Part of a small language model's weights.
Size: width 64, 2 heads of 32.
Architecture: biases, tied embeddings.
Training: a variant of Adam for these matrices, 93M tokens.
Each number is 500 + 25 x the weight over its row's rms, rounded and kept within 0 to 999. Layers, rows and columns count from 0. Numbers have three digits each. The size before them is the row's rms in percent of the matrix's.

# layer 9 MLP up, 256x64, rms 0.166, rows 77-183, columns 0-63
114:466520535506455455485475522495504524485511514510486461534491519466498523480501513477475501540555504528523531544508509476488475495552490499506533457463488522535494483491491497501463532470521516
104:483487498505507481517489499495489495499514501554449481529446509515504530476519481490538522532473509486476490493512557482486433486497488492485550517463496479493491470563509514511505529530516481
096:493513508497504440490537521448494524520497505531488499503465480457507467450562503513524536516520539559500479505462484502526489487537483489487525515533489526502508490522513483500469495516517511
091:459500514500462479565508505495505517513480453475520488482494505514490479513477541507536545486492487531467523475517516457499455529534490508489505522487521533504460463523473529497492469493532533
082:474473462468529515533483502493519513575478492520465485497511558461491492505478494504470516531523491499458523512487491474486454512485503482493536492463492515507500499529522452516467538480489493
097:485474500494477459517486538472491476485521500528488475482477509479474520508506543509483478516509513499485448518473463475539539495492464492524544502495552528497475500456511473542485553507487524
090:482512494478469462527445507488455483484518505508480495512483539482547541491499502470508504518499544511484515486471544456528494470508511471522515507511480494475467533483529476485450523488479543
082:486483507503464490521492476415545524522487501511484482460501522486563518459502529509517458512501508542501499531480506489514507511449467492489515493502461517551492508524482497490483522505513506
108:514463504505522480487486470472529501487493469536486453494486542464522455554494509505531528521480517549496523475476510490523510506538497492518480482472549489503505507528522458490507449502480528
085:518475500483498454504503494441520431471515491504505493481486540536492485509468496520516538541513520536466473517472528470515519492521511473481546501509502479540498466515542470516505482499521509
099:484505516478506465495500526487466525524489486552504476549470498525506491460493515503496516492488519506485516507445542490501479464556533441528493504489471477529493507503459484519469531466516519
110:494473544461493513500485510507455502484475485519453490533512497477529469486555509504495485476518505522509522534487494477556510482507496468492522466463491467451485509506495486562521517520523470
084:495503516568482498453505537552468498518514542479526497505503503521480485482488484512485502479513514472462478479526479529471507471492515476514425527516504488554505497475475487488533496502476516
104:487511529514511516470535491433489466518475476536457476490450511503485508490528535509488496486522503560480494498525500461483505516517446508478500492489471511483494468518528520531484487510530455
113:504535486461490481512504521443487522506526472512481480500467516502518509458479555482525501501517498525510485568486509462479527500493495521493537456482531510495473485521493470527462549475506500
098:501471502507525463547484498479492504485488483485505569501453490499547511512505500516480506500482495505468523513503482467517489506514516498509508494512447469437483461569511495488517492497524551
102:525487506470494475497535475437503529486529458473466470519520528521516541477491503489494495505519532521482493508469533439527509484495500498564535466529492503513497486518491494537482485494499536
073:514475505485483524488493507487508494515447471537505512502519474497499504508564484485500553491511487507500427499546488489506471485478483450548484542493497532483497467491493532522482485466505531
085:452483510531513489487504506485474507515463502505482452554497533504527503467541515471495527527512517530465441489461518499554522493523523517497505501468503519525504503465495522545492504473474477
091:510484471497504469509534516451517502519508463506475514483474482530527501538529531488446513480470534561508491509480505470479527465534504484510497531519543441516482506519511472526498517482495501
120:520511537492521495552490460517507471480509441521479472515469498509504489472550514510503531502496506558527484525501501438502531500510503486485538485503515456500490481511478477526462538481490527
116:476466503491502475513490473494480466474524468509446483508481487512556507526484539496526529477504518537484520533513495480499493521513452487514565468481507506478512514493538473551480536498494476
106:474515508529521499525482519464487419505497481503516499456484501541546523487514499489517479516527509529468497514492512482476473447535501485508520453526483522523466480484504455541505511511487482
099:522505535492548507512453518467517526532488470501460507474468437474515506515549510502483519491518535508509509532479491493520516499503479469524509566491524473507496457536499485480476501477497527
097:490496519484520475517523499427540490510502486538480487486468482484535503499526505528484501506505510490457523564468484493495533478477448521513502477509511487539465526548529470491488518514506477
094:423469489508463479531506544495507507492498496523504470504497514476492481453517510471532547519508507522457454533495493506484479467512491486524500472490498498523450509501528444516495527493510475
127:557513553502494470505484503470520496484514477496466477523464512455479529470470539517448538489494526514486498539486517502516483455541472509500519490495494475506486461518544499519497513510485533
091:454470504512498518497524510510504548450462528537464503473479501457484538498481516501495491485528525528525438511474489495480493529499464509509548478503503538515494455506465505502520501533511519
129:514509557443498485514497506497521471482537442514496507505508480509498478496519516487455515512508557517487545546482489480481458466514445503526514508475497511523506473502517510501485513478527459
102:518491485469454501475477511500447471538518466499463481543480475500512499470493513547515495536513520534524508522484513482512473463520481500526513506490545482461501472509553484487453480489521510
095:544453548521499462500479501461526476489499518490483482515492513490518496482480491501543500551544531534483500541506497476484542530523499481511507455496475507448518503458527491487503474479507470
095:451489476465493501498502521513521506486528502568481494530477512515546489540547490494519485545509506496482492513494466482506468475526518524488520490458478477470499481521490471479512542454541485
076:521479464473579517478482499500517512508546486511498498532529509470541482482481513470487487491537525514503473510560475462479495458538508512471541515471464522524496496504487490503504474500482504
079:448506513471536482522492476536515441467503481500463483487502503518492496528530487468490495524498502550507517502466453442521475497491487548506534524474496537480496477519472513515502522521518518
083:502489495484528487501491554494488475504485445506449490529502562498541523515505490492527537531528497479517522473511506432550479516490472517536534494470503518482490533508492511496490505475506514
127:457522481518477481521527464489456494528508505504490470540493469479517490510501514502515545459507522506492511503486501484465528519513509534512501470466549488469472491533483467530472468502517572
096:492524486528478499508488536431524516499488477521490500491464520528538462499512498526483499484493512505518533537552545449493489525503486454516506485500510512494450481462506444487518476510495494
118:537511512469471501516498498503501485488509474471495482552476548465499479514532540486499554547534505529527500534479474488508479505516512514482523486445489480442497504520524470505476518468498520
110:503490498466513478496464493527464473494445518561457479534477482481515531507522544514483480519492506511546480516508481446506549505528509478510516497507504500481521517511501448507500532467523503
133:493484513447501494477532508454528526518497454550515485526467505479497505523475547502522514514501510502488530514538509478498502479522454479473512473439523465519499507526482456510499536507509530
087:464510494477493486493537487491500506487478468459494494518465538530543504479526540527462520497513505520502480540513567530511481523511489479461484502531512490558472482527496455472517493486483493
077:481528517474513513576491540499472504462538461492470492539492538526500501517497515501517514481575510479491503495492505476496490494504495481497531463495495528493440480537512500502469496467512524
105:512493490486504465476462474473484504523499482524477469517468507501506520467525520488515511509482501538479525531486504459534539518527505542473560508468510538527477458474468486502451512470479513
118:506480522481499496493519502462495527468509478538474449561491480476491547436514518515518552496522503501490500520467497494532501468494480533527518509461493500512450497474531480476504515486490525
116:466478517484517481574484478484489542480514494498486470559493486481555488494462513529481515539493509491478543516519509497521477506523485489533498492516545504493485471476497483517471453500479469
113:464496547473491491497479497484517527496518449506467505524469520534525488431527518505506500516485550516522511512502511480490463441523497474506487470460498513527506458518512490493513467467520522
096:461483512491534482513488482513490506491497508505463468525497515499509472511541472437503522514505523513544470454552511481521516460494467472508533490456493487518489538477499483537483532486539479
120:514461538512478499510499509494453505467488464495492475509497514516525517489559541506498533526480527505460482487482475452488467516508475523511497472511518562504471484503529460492484510467520544
120:509493496497503482516508496496544519482491466541522449487453464531528530461497505504487541534471534539501487507474511524547463505503496507509543500466478514518473483494496470495455499476467531
109:473467515506538495487485462504482519480540468490468485527504534473476541486507495506481509555489507492557490498495534513476481492533441509533487499481480535534505508496519490554467472493501523
091:529477545506469470500547468438497508509537482507474476507476483530500531505500469497503510495490486553495521525472499507490518497456443520512507468489478499511451533508480486484520532513501541
091:468489477492502492491476515497490519554518518521512481524491512460513480466480539483510510509509518560504525528522481473483509471508485488437534535474455513513517487560497462524493531478487504
108:497468529520475534520493538485518463484499504540502500573498499502505471490488499517554555506506513535501460516488492505482490517523464472466549495509495498511491482480430493491522509488495480
115:536531516490495481484446521474462478498475461501502482497492505495506528427478539479491525540535512523474499527507471499514512500550491493546523483516506477519503466480538453506501485496519513
111:486452478520472441490478499491475480527457509506464520515497488507546497501522542490488538522504530540474475538477498501527497492494465446532515509484504511519466495517534506505537523492470530
073:514470536500519475503525494489471512533520493529493470525470469480522497512536503533517461509503505495463523518485475481505477477495526506550484552454460545490472508493470522525448487473484481
105:540477507482514484512505460477491464500484485488472444504487467518496496489504466486545520520490545523535498522469546454512490517507483524487499426504502526464492524478526501502478484528521520
121:516477553511475494513479519450466510503484466494488513505506501473522540500526545536506509485480508555512474485491471452510468514527484513521527511497536469507487458525538484517470506495451518
122:530454497497505484492517496478482519480471436508476466524474511514483508492494571501520512510480526543463510522467524486483539491522470509503546490507539518478503514515472481501495542475478537
085:494477515528504488494513477477467510540523519486491491516486553482497502465524549490477527521488495481493471489532490487521507552505523531503471446504491567477480498511509474516510483466476558
126:484491468468476507511480489472491504494534471533533496485479525507528500460484517543496502541508535497502468527479496511491496458535501512503538473493519464528485439520472446511469538486529517
086:516462530465528495519505528499525495521495485492501505488463518491478421478502528521489499511511514512518508499458509469540469514521460488483479493510479506493502495513504474485577450530518536
110:472516477504494475525478467474486520514507461485514471498497521469522475535513555499553501538507522538456506526488500497506468488559490499502528491479506520493504485522469512492459549456508524
116:499507492478473468493518448428494517531462456508482519509471500467489471503484512474508541542503518541529506539511533482519487507514499486516521490460488489501477473547520487522471504501478529
079:486456487477492475468485494461505513497467486524480489529495491472516482522521517498458505484513491530509510573519561514516517518479480481498511511509517502482434455506501514526505527476552505
093:469481494504480507523489497507522487485532466585497510516472455500506485512541531519503509511505483511495537492502478474479540474487474485516584481475483504507474516486516490491482527496514544
118:486497524425495487511484525484526480489498499523467476533509539490494471502524503465486547528550541526499498536478484496468467524510470506496534471472494472480517518549529502520483493509494526
089:490467519511511489512510478459455518486451514487505484514496507495544509509505511521527514492526528493523480557557507477502484507498486457486522491509480531482532487458515517485467529466501428
073:494509510467552533526534518530508490504489526519516535525467505501458505521526486514495520486532480451503463427503515507487485502530505514466495537476488535450518519494483536497504510468494477
122:513523519475504505507450478471503509476520453495494482506491532497547491471500538486485519479491513530501494524480500465532504519580486499473497496498545512474494437490495460533524491465500515
085:498507506504496474512522527482506488523492490546502502548479470532510460496531468519461545494493511475514497516496515495496487488518522557462535488436477507519476462545527467502461513506484476
086:503501475506490506501487460475473515473495508516517447520505455504494530507513516498520537526531507513567449504455501469508502531513500529480528514458507464484492488534483528481492504455543525
081:480490459503569504518475461489528491516505505505464473503491491501538495498560504481486483474495520541558484501491508504520506438497490511508479502514472502487483491546530518508501538475505450
098:497462505527484492499458482437468525507514505481490474505478517482534494474495501506506502479566542520461457546489473505464507532503508495510525500466519502475484465524478470513479538492527481
078:481501534493470533479498513507480488552464474525467496494454509488516530514515485474532553522487489502493493523476556477526465479495481454534506507460510519457518502538502517502513509454508508
097:467494509452492453507495504487493520488463474519459472533514482507521530491534534519498489553487487539496482548542486496529478496490468494504528510488514526517502496544507486525506512461437485
119:494455528478465471516492517481499500532468487543525496549489518497489472528469518495503484543512518543540511535489512506536491507515453499527550470498517497533484507536500474498465490480472464
069:489512486511465477537483494467499532451483451513507489524457515520510472475532517444531512471503496509489482546572476495507509515539507528501512486534515498515483509520513506529509523487530528
089:463502525455510495501543516489481518525465454502547497512498538441502523512498525546481493507507491507481455527524459490498534524487455512485521528518536503537469531492527488493494503480511514
071:492488469491468455494532512508526484523500483510483480513510456524505497479547560493519484512519514487537494506510524474525479488531504502480539468459475555463504478519522487494526525467454475
102:522525515464533482514459500523508488479502478528478496496473532527528479468512513499504527541466501519508468479509483441463500542502467475505550487479518491490496530514452477534483531478539496
105:487493488493502489513479481481508531495502475494486462507485501512531542516482541476493505521492511545498456558529497456498485465528474523538534461493546466506509515522487459520461494514490548
077:516509502483452476466514505471464482504466461528524491513481494478535489506542522489487538474490514557518461521539499489494518473525478492549519505494473522511534461515493485537530509497478539
106:479494525486490509500484465451485499503507500538508437499488543495490490492511557509483502511477517493550480503510506476519482498504465489503506456511537508535497522531489432533534462531504522
126:480483507427509494525501491498473511481533449517463493562451495480507511494485541478515518511512535509482526525507483471494494515500500462511495496497559507477524468496498486555526506529492508
080:483513505464500492514500468463509476503511499513498511517468533482487520492483517526490495527527479493566474543502537452541488524486511455459499525496499471507486508492503473420515522529486512
094:465444501493502523530492466502497506473538520545468467508423506471525476473499479548506489525512519495515486520518521474482489524503475499480488510537456483502496509540520457495491524507495483
099:511525531474514469505544552496442537522448491491451476485504517451446482487506513502502513532512521510499500486537495482488488493535485522543532493468495490517494503491538499533489487519483501
094:509532512534501449521488453480463505526529445483459500524501470528519489519489515512505494471493518515467490491458528493522541518521452504503497547447546499499492457515482492508488504501499498
082:518465508459546543506507469512463523524503475534503476498495493511500535460499479505543518507525515504489455495493490502516453472507532474498500516426478529494524479480477495508489518492488554
115:508504536481507472518502539460525475526468475519491499525459471478518526484495516550477497482498515576493498508454477476520516490486470464471525526506516487509517501538483476546516475521495496
080:440473512532525516525526468501509524499506506502495486477497461487536528462552492510499498482504508488531515500516463475511498498507481549541500474554503474508470499556501495526466488483457524
103:519462475532487487536522453488521524513526437489510518494502475505517552500490509489505522494487531534500470487481487452524522512510431510526518462489533524507475504480515513503460508465509513
088:520534502489531460521479516490517486498545504522510486509496497491535451535469485449532518518499532536469510522466498520536503507507503459528499519456492494484488491537506454493458499449523502
122:497488555526480495489470540446550481511522482503497480518502471494493474491520533539510489553514541527501480552493496493482488506516469483494483456505494533509485511498530447477515475504502466
106:467471512476543510472487470473480510509536516507484466501455523445525513485491565534517487511527500519499475514486495472498527541518486505492476505499538456525508460526529490525471520479501476
107:496472475497501479530497493511468536526490504504458474518501486493509528478530527478491539521506497488474455473527496468513493501538508509533534533467486494509461471480498496540456536450519555
101:502464515506494460534433481449471518521485476494475467501485532521512490523512454485501472498488542546537499511470484499503511494528474520508540491506493474527497524527474476517475519501545473
112:506498511504497482513457485488501478468510497488511429495476559462528517491501521503512504503502516504506515555535474423543526515534460484504541500517524476511476498500493467513519494510503490
120:490479513516492511492449516461479525483481512505466461482465503519551504496504528473493503511505522509522493539484439482469511487539509493540529447521494491466495468504528468548523518492520519
076:479490527491536451523506487449461477535514457499465528499482505453529502472512547479474484511497486503527485537497519508528528550509497510512515492466477539510493533493530543504503513500522475
085:488554512457507462486500512486488523505465490492508460563478493500496518452507507533482551490513485504518505532473459486517481502468492531482544466491491486501518498525512563493492502474530487
109:473468528503462512504494512477532480545494500493516487509486510486482482473509518514549542518470553540492509506435476514510476495500464480541537511474502451528488456522515471498483500486509497
114:517515539533501508503527528501470505479502465523471474549477474479499473505527545499465521503483520527464517526496518469509503487499509520520552508478483482472478448460474515534498469460534487
098:492495508502487492493478488470530512504472465493482526523445500532524505498524510467485501519561496508486532533470515470469496480499514530498558522506488465515475511506536515520435548499505531
100:480502513512522514489482457471480491504489512503454520519498546491522530462523545511524488507486522508541489516512489448491449480543477497506530451495483460505513458530511484502528453498520492
097:492483512511495494516532463437494447524519486513500464486480542490486503532485526506526485515510508494480514568517515501474482475553489545498508478533515509475510498560471463505486504499517512
# layer 9 MLP down (transposed), 256x64, rms 0.133, rows 77-183, columns 0-63
109:474530486503503522540516493478480471478503463508459480461539485503486486491532532534556516539497500532466473489500476543509479479480475474506467516490529483477483532518488519512536524520470538
095:492547487482495487456500480492519527503486470529517481500550489461502483490512509489508464533481472470503505508513496513524494504461554538491526483530444523464541548497483486474482463479513508
087:520446487510509503502508464529512510549487535494493516456421504553532493505485516486448483465505516464471474512514456472522491510493531496510521478507509477494473496500495508515508513537477509
092:521521485487527532486499530468516491474507518536498525474536499492479490498491465475491480498494526488556495470475513486448514465502485475468490478464538499505571522527493520522537460529508489
073:514540488514461457482508484545496492447533514465453494494453477477490500484509511535507483484509511523514476564488505531501533507500480511538473522506489494557531483482466490504503512501471483
083:526462501507492529476480535500480499478490527474502524478520506466485499488499538474468503485508499502486522513514456491532504507557514468506448519497431505516551521501550488499552493487489485
083:527496478530513543480497479479545517543478478461455507494513432523480524503470489472485489463503508520477514543502470489531520490501479468487483500511499511504498516474516528449523483485549506
096:498486518475503529512480502555454495498491505469505549497511521480476472509492524483489503508468461469474520514530494472498501504501530530477468527504517494538581511508519447465495504482460496
096:503474513498467505513464504481485510484511519471528521486544491551544486482551487484494526526545445538483476518479464494487481544512537519501467479520518473460493517507519498482466507493511476
087:482467516511508521474490513507514527505539475528522535508492510493528485521494429473481505472519442471495534439499504518502510507506466504475485487514486515537499540512492500525449502480552503
101:482497465527499486509482511477546470505499550483493501533513490489443534544445488474480487482479522468479491533521506519519504542497522511497505505475499522506511509542502552539496506459475468
106:498524505491515454536488495493528491476502481477502521480509504486486490513496515509479487517529420518561493474517481503463536484477534485519517560466475522464492508546529474473498505511497484
086:465511512455495509535475478470496518476493465546496519517515529467509506478493499491540516546488538546525471493495510488504496505504463490485577491469486526490481487535530514525488504499540469
101:507459463487494506522501546522519488450480529486479479491527523518481444501478522505522458465461494510490526494495529509524504506516465487474497450470497522535524520504508537510484461506538537
120:517494498473490514483459523493508520482473468511509491509482473491471501508473462516520508509513538489539464452501515471543478573501477482454555509485476528461523485490522504510508542490499508
092:513484510457482521489506481469490508504502508516479453512495508512479500536515491463470520526514492468509517525449503577428516503470481470508482514482504493522495553498507524538478518508483524
089:481545512496490464491517487497491442540509487528544496480431509512493517515507499466522533435492503506535499518524519509507461541484511461477513477515517501528480510479513481511504482526461497
074:491516543515489470503482508511492478554527542469488479491449495488545504483478519524476483512499535490516572516498524474526505503509471534538484465491535490541475474503494472505511503529471501
103:492503487475572545525524514487506483484502505476529524520512476485448492491537484548494481445510520503463500508545493544499476458467501530508492525506479511499497536527503461482494508484493486
104:457475539509505476517481509506462494476506514485551507514513536525510481527489487483531495514538536461495522496509469517490441494525513513510429482494469568491485490516476496474502518492490496
112:475525459510460496495499536518499499500508474522492489516508511535512470501514550483490547530509456518511520465509519457466488491487498484497522475477540495459525542482505467477450528479508550
103:517495469523517516487540481484514469446485491470485519489532553506525497493504492473523510502483518496436475509515483469521495516526473453471532496508473511494564490530509540463523520500505505
109:489479525501547471517499512470511478517489443499549479524489524501484485532483484553531481456488454492520520542488488533519482464455514542511489521480481490501497533529527497479504495488517523
095:521511562492509492481469516520458513503497503494499498498472528522494479492463455494523511521501510511549500514469541502465427511532470515517505506524482488493472518471481483545500497476454464
105:477499481516492501550470472521441504518507473471515501475514514458513532484481502507486538504507534466472505522559499487527490500503495500498495486540514500473525513425523485512544468480483519
097:542504501518514467454500488475492495504501495426504490487565501462504478510512475490471470467500515501514526530529469507562506458530500553495487491530490508517482501521470500505479474508493511
109:518484514511488502509465492527469477514481553476541523484491510490543481531506500507524507499486496531455473494508529516549460476517484477507465531474497485526445531523484481446476531519513503
093:512492482482498484466494502487479498499498530485494516499530475495475465522510556469512487516487474460513495504489508490482504534520499464485450505466497470535561514507499506448561542538522528
120:483443499521510513498534489477540494496519531523505507489520497495486491525528501457472514545481508462495486499482479465479499482494451477474539469495526489532516546530505561469528532506493524
098:495491434514495535521490485473500478465528479502492515533478478507476442487493471495492552502489490535509508509513472520473485510471501532477444484523511503459496524516543516508550512528485483
098:490497439469483518487517533486490533500533465537515467480510467532541475498500471516488495484472473477543528468481505518454488504476517509516517502500540511462499489510447536476512498479528523
104:518527482486463517478509520560472473466478505535471501486529510497437522480488548509476512531471440510509502500477525483511519520509491499470531514503495520502545521525490522484458510499513534
075:496514557513456465479508544499482512525507527465451491468459490478508518498498502519517510506472528471484516514474522527549493515473432529531509498502529477502490471470499473478521523492483509
089:520523483516497518499530516483558508484501472522522510526524510518463487496490439476479503504464483472476480498453534501462521494469476536485514509479504518518565545515472547492482489507500508
070:459480495494466488514483458545516545523538504494496472515471492517499477501502493474531487481496551543502458535525529559499529525505510488462484493530522483491512476483461478484473517529480497
125:547500486511490508484497496451499517526503506513514505530450522510502448505513514520521545428478527461521534498460460521488467482478520497500480454497482502523514507513512490493462496497527461
086:498525460526500478481485478512477468509517521431490493505530510548487507496483511459495485536489475486466468496505475524517492533453487535484501482519520470511510478437489538500537515470512521
119:487541451475480470496532508478487524464479450469512490518538499519546491542528507487526535515507450520505489498502526478475473506482515484497519510500540483472532500519529509459529483502523462
103:504532493497491506484484507499504525484476461526484490488510519473489478481516528499498503527507415504510467481489525486508516491518540530481490503464489460480531553544558502479475499554489499
137:499533510498455494442472511502514474488489473495477503496527482500509517452510463483484444525502465541485510543465487527512492535516534517512468526549451522487502532517496486494524520500522502
083:548479490470515490537533489545547482492527548524508534520470520525484499501504492486512502503470512471486521514480479533457503506449550492505461508480493537508508472487509477506530533473534490
080:490506485524476525429505511507523525534501508469528487497507470496518543498487456508529511455486494523464489487481496493488504530506508535496502501509502451473510479450514450506540544525461492
100:529452479434510533532520513519479516489509520480497502503502518507517518541541500524497481492500464496491478495470454446510500525487474501494521507466463499490559503509497480500477538489532453
127:484521507494527486496491516487492457547477464507530519512510523458533456521528509564507465522522484480469543503501472478490492514524501520476462513466535513494524475515512451488494461503516476
107:512515486455471478548526452524505552505469494469519523517511512465490484518475511437471540543503495453508504495493531530512490483537492486483475529514529518520526490490518493496490523492465498
140:445502464497462542517483521471531491560468513449516486508502528512463528505515483501478492483482553490487488471507527500501472454508492513510460500488559521511506493493493518524528497492498529
088:550515486503505499511548451504533496471507468484486494502529463491499531479539520489514550528505499483505526527449494531461479483476518490464539531466474481522518544489492526496513500473500479
116:539492522515506484469467500467517516473487508448473516520488490501431556469529448517470510505507520480524496519494521465469492517447484522506510490518463506538522493498486508521486511530507522
122:482506509462523468507447474480472506489512486520525538525558484453488501528536500492490505479519483488494517501528531462445518502462545482467478520508532502505514529519486501466489510519501460
105:460491478436504484459487524525534538476520470504516487499469508497484508529522494514536463497505483495515479484500515534520440459488534516474498494497471476537480559519466494523508507477496493
087:507492447490517537510483500512508458458493494462510545525537515507492475514519513514461511491530441497483479551508481485493523512523525461489537538519538466515524483485470510497479504465510483
084:513526497479484513557485513506523487488489489475462507521466501532477519519523491536509506458476475428511469512469496495553501522505512511561477504527508495481466524471458513499504486528524494
097:507519465496460513502515521490512572474474471489502495520515456523463474502472511518520504502472497494484498490490534512511480513492511463491477467472503557502536507513469553473544516494516547
103:498491501496480538514435536483549532513519478508490476513523481493508479488472510491538515477473498493503518437553493492498471518491554519524503491474511478489515474499534478461531477516517467
096:530516488471463477491515468475475525526499505467517547519514504536457502475464505482499518491541473491484539541498500511496504489498480466530471481505463468498523477533442515526493539475534502
087:469486474508519512489498526518553502479457490509532493483560517462472496532465472473488523522521475500511515453503500533516490459504514534495480521502514449514516488448491487450503485474497512
100:500530465490493498513507510478479509519497489480539484492519559492504520496506457472509514498549484551518486564470516499529493504457523500493480540528507461460528506482501518505503519445521524
116:508506474453526482492478508518465525549489534524505510551512500445464527477487500519515472537522488494525541526506513487537504450516470522497497540512501501472471459505484488500509518531481471
122:477492499529490482510530497504488496491463499511484478498498514523479510479519518479544528470462495483490485539526488478456487533436500529471519526539478486541489522437491515448529500499521523
085:512502466490445501498473508490500511490481508503478536526517513500465510506526511463485522539551517481507492511489506516482471486509442537529512478479461524569496522490466526497495547460506481
123:513449519511449514479504507499472532474542518498471523481528491499449512531498503518516473501488532527485509528504497510546482538445487547491477507483499515489463500501512543519485475453475490
086:522453488516489503472517506520553508458479483504537495508529524545535510516502486526539479491505535520505506476463512502466479486490487489512483490453484522507549556533507541515473479466495504
110:511483538500519480487525537484501479502499500500524537451518485495483504476518502565501476510500513505527509516467486436481508464522468526520526487496436490529498498505527500539524453494490543
113:496540529479459485525480512502528488504505497521501515511525513501507506492483514455538465488525528539438486542521523520516488467533517517485533477490489506491480473565508455503474469496468477
082:447516514499512564504524500486522453548498522493555486470470491513496487484491509477478478453464495521528497482491489553468489463510511492518494487535497504536492531528485535493506509531497479
092:527485504497509523513523486495508523473513495484501488534529482496518476483542485448520520530475432512528528485507503502448523521540517468476523525484515458457511519506476495443505494503535480
117:457506492487509526487532515480537501437519495523511500519500501520516491516503503434561486513498490503493487498551501466516501507443486502488543473453516491474519519520508513472473537479526494
097:517541471502500538470504518516501523471529476456517501484569498505486505504523514475516511488479428531493482524470464518527489494519537483502479492499462472493555488509515509498529529510510470
088:501479526477481480505497515473475496539519494514485454495452491504559542477482538495523486516489550520489517532478527493514474529489470501527561479522514462534474486497479470497516508513492467
121:515484488503539505499531495513514517500483467447531497476483534466475515491517501490455499497502518510505522481520453496497487459520464477480498522537549561498555455523513484486486498489540506
093:540540482487522521516511501530537505483489481549501505454504493500443497482468542497453472510498479498520456504466482529497488467467492509518500538501498468481562528508509489490456495508507489
098:517505541511503523502508510493497498471511489516501513514516557498482482506536501477494498491498426461488525520515523480473534510490539502475470487465520492482592469509521530506501504482518469
087:508496524492486513447511518475524537485486515487555507514504492502455490540503509471474526487477513471536518474463476523467471519474464499478477491509522545514526510475500520486471494532465557
103:466442496503546522530493482529504502505550513468526469507540501493499475497515499476486497470552505483490510548514479506485487491465470519475495461517496527525515505484496508516544524435508475
090:482504504522513444484473487527499494529571536445503511475529478477502479491469476544473464475501524491509514507556474519505519494509502523500488478512517485524469488466472457499496476523481508
101:504509490488520532503471490479540481504526521514521544496499493477489465512479503428500504457508516492551506443458509500474528540490488513496531455489505515517538503454526516471490490506522515
118:512508518486484495468481506471530507513467529493524569468514541477504520531514479466525511553494487497449523526499471491530495514520474530524467486485476540473504517466479463527485507510478517
082:469466532484521500467497501530479471522528501467503495477487516485533527525449476528483486510501485458533548467431509484492499482491520494472490499469519498499553492500533486476531510518470475
098:519494496502480531505466509473569478460481509508506563483560491522492496523483469486477521540513500470488507468472500507476489505503508488488447522480488504542510501534504551481489524530501516
098:509531470459474553497522494525495519483497503486507556480531495452479479538511522441491489492498493481483498456470516531481497514476536490449501505497498515538550495508494529468515483521517510
109:500533454501477490540503515533526486488498475527515486508514513497483457470524511464522512487502442504496447497483538488501509508494520464467532516517495503476543446527531492504494511563490494
090:453490508524512521519488487482486475497482546533481500482498536504489435520498495503491507515486531476521516459523480481513526553465465465499504489523470519543540504486562520518497485485473496
071:477516544527503493523489485585535479534515549485439492491483511480492554505487489502498484517504478458505513535536497492508457489519500500496514510479512470488502505465471490492543512510481508
098:524499508502447494492503508482436535480508488473528487457495530535477505505502502514475510513485531489502530526523483569498533489471516485454493525473467497511482488530545502513503451484473500
120:512499547470483496511502490487496518504509477527514483534498462497530524501526523493459445484505532484486528540493523500452498512481501443511478509503475501489511483546438531522518475489551486
086:515524503511505515470510503500508511497476495551527520458523470524497513495526501483468474500486453486501517506500510534470539497496529528476500517465452523502558549489528511502462450504551513
086:505528494476500487507500498509493483528459534519479543453524481513527495519536500470497461499509469500491492576527512490491480502505496514508468511488479525471504521512422507482519510496501436
098:479539475486464538490494458519481516473518498493525518465490508547486539508476491490553484535527454496474542527447494519499495517512516486465466495533514497487496468506496503477507524452516521
087:501448482489503585493519472494494554493541493505523540515503529541473442508512477476493553514500472461500501507497497505453488513484500500491492482509483515515535479501498515524523489487523487
087:477516527506459449489466511513522483490471517478485510511473534476507494556486538522468490466487508470540525493475507523499522529501442546508497476543539488508469517491506491526491490481493463
121:507520496499543497448509525508486465509445518514494518484501499493491529539479511509492506486518495531487524494442533570507456493473464523510478457508540479494475526508456519505491519493485509
082:502521483519474494446548513510533523508476485493525498514506507534470471555484527471497452507485474508496491514490510509498515528454558500481454507480498496499528511504483483440536510485531522
106:529502516466499478513485519521470489511467501455518505476486543498484449521532479474516493498541476513501458535459481519495489485458496516494497527508522489512449478527486489534545552531490512
091:520506550476527542485531503543501488492450489478518506472493516492539507480508506527519510470507507496473515490453489534481502475454490538475470468491493479537545500491497555542477476502506511
107:499437477465485512514500522501453546535538507458485476497519538503520436509495495508543485526480488485531462519533455483489496500534515489498523510505513527501518470482519498489532495474521500
108:500449517484527522538511492531476525516520497498527535506518475544485469500495501483469501511477474507493527533504488481511498460486485505491429502548522512442477488475527482504525532483523458
092:475527503529477516492522483446515485505470517493522507505538509481468508531474506455516499503513566525484503498542514467508496492506506526484486497518479505463509516480557497437536472505468531
098:486510494527521570506495485488531540476527494502543498491486505458536533508472488489514542510504484489506493497527490519492474502514508514517482517461466506521481463444478554543488504449492498
104:553493488522568491503544479534500493495490484521458523452478496476509480533512527525488499500461521506497488503512504510505512535494499493483493508466529545500489457503560501501507468445476495
107:499492533511483479498532473460472490511480494460554548480538466520469508539520474491483486544501504491515551519490477499493520502506511495480485564499528469492520490512492507487514491453513452
092:501508468484470562489557532456460546482492489490519517483517523507470506505516505506493482488513513528480523460524476496471503496486488494472556500520497509505565518495497552520505508470523495
097:503500508481504490498514479473504495460464507523490481474523508511491472510478499465501534540514423470511509505499522528473508485465506513476521531504487517500563501510512584480492510481535522
109:506532510517525474512471554505488485452506493535510517551490493519497510499538514490528472477489490505512482500556509501518448515498501497521498502503434531477448494484503532507480475504469452
109:502479458530483529537523503501511492486502476509491483522467485525503505506496516503526502473445484492540535478563482506500478467514540477495523525539466474503535507498502508447448484485539499
097:518504463486468470489525503493500525461458514535522504506510508524449517522501494475515518515490457524542516507495513489553530523528557529487517492462474492482523498534493536457515480473519515
103:544451493525469568508510492517556517472458495506522481493520475538495498502499485508471465479466542493492560510503482514519562518508486507511490502487505475475481493490507509489483474508516474
102:528503474466460537485465491514514533502451467503571498490498496483462527513489461534514517468479489483525494469496505512513516458508544509488508502507509502477449510502462486528486548502522508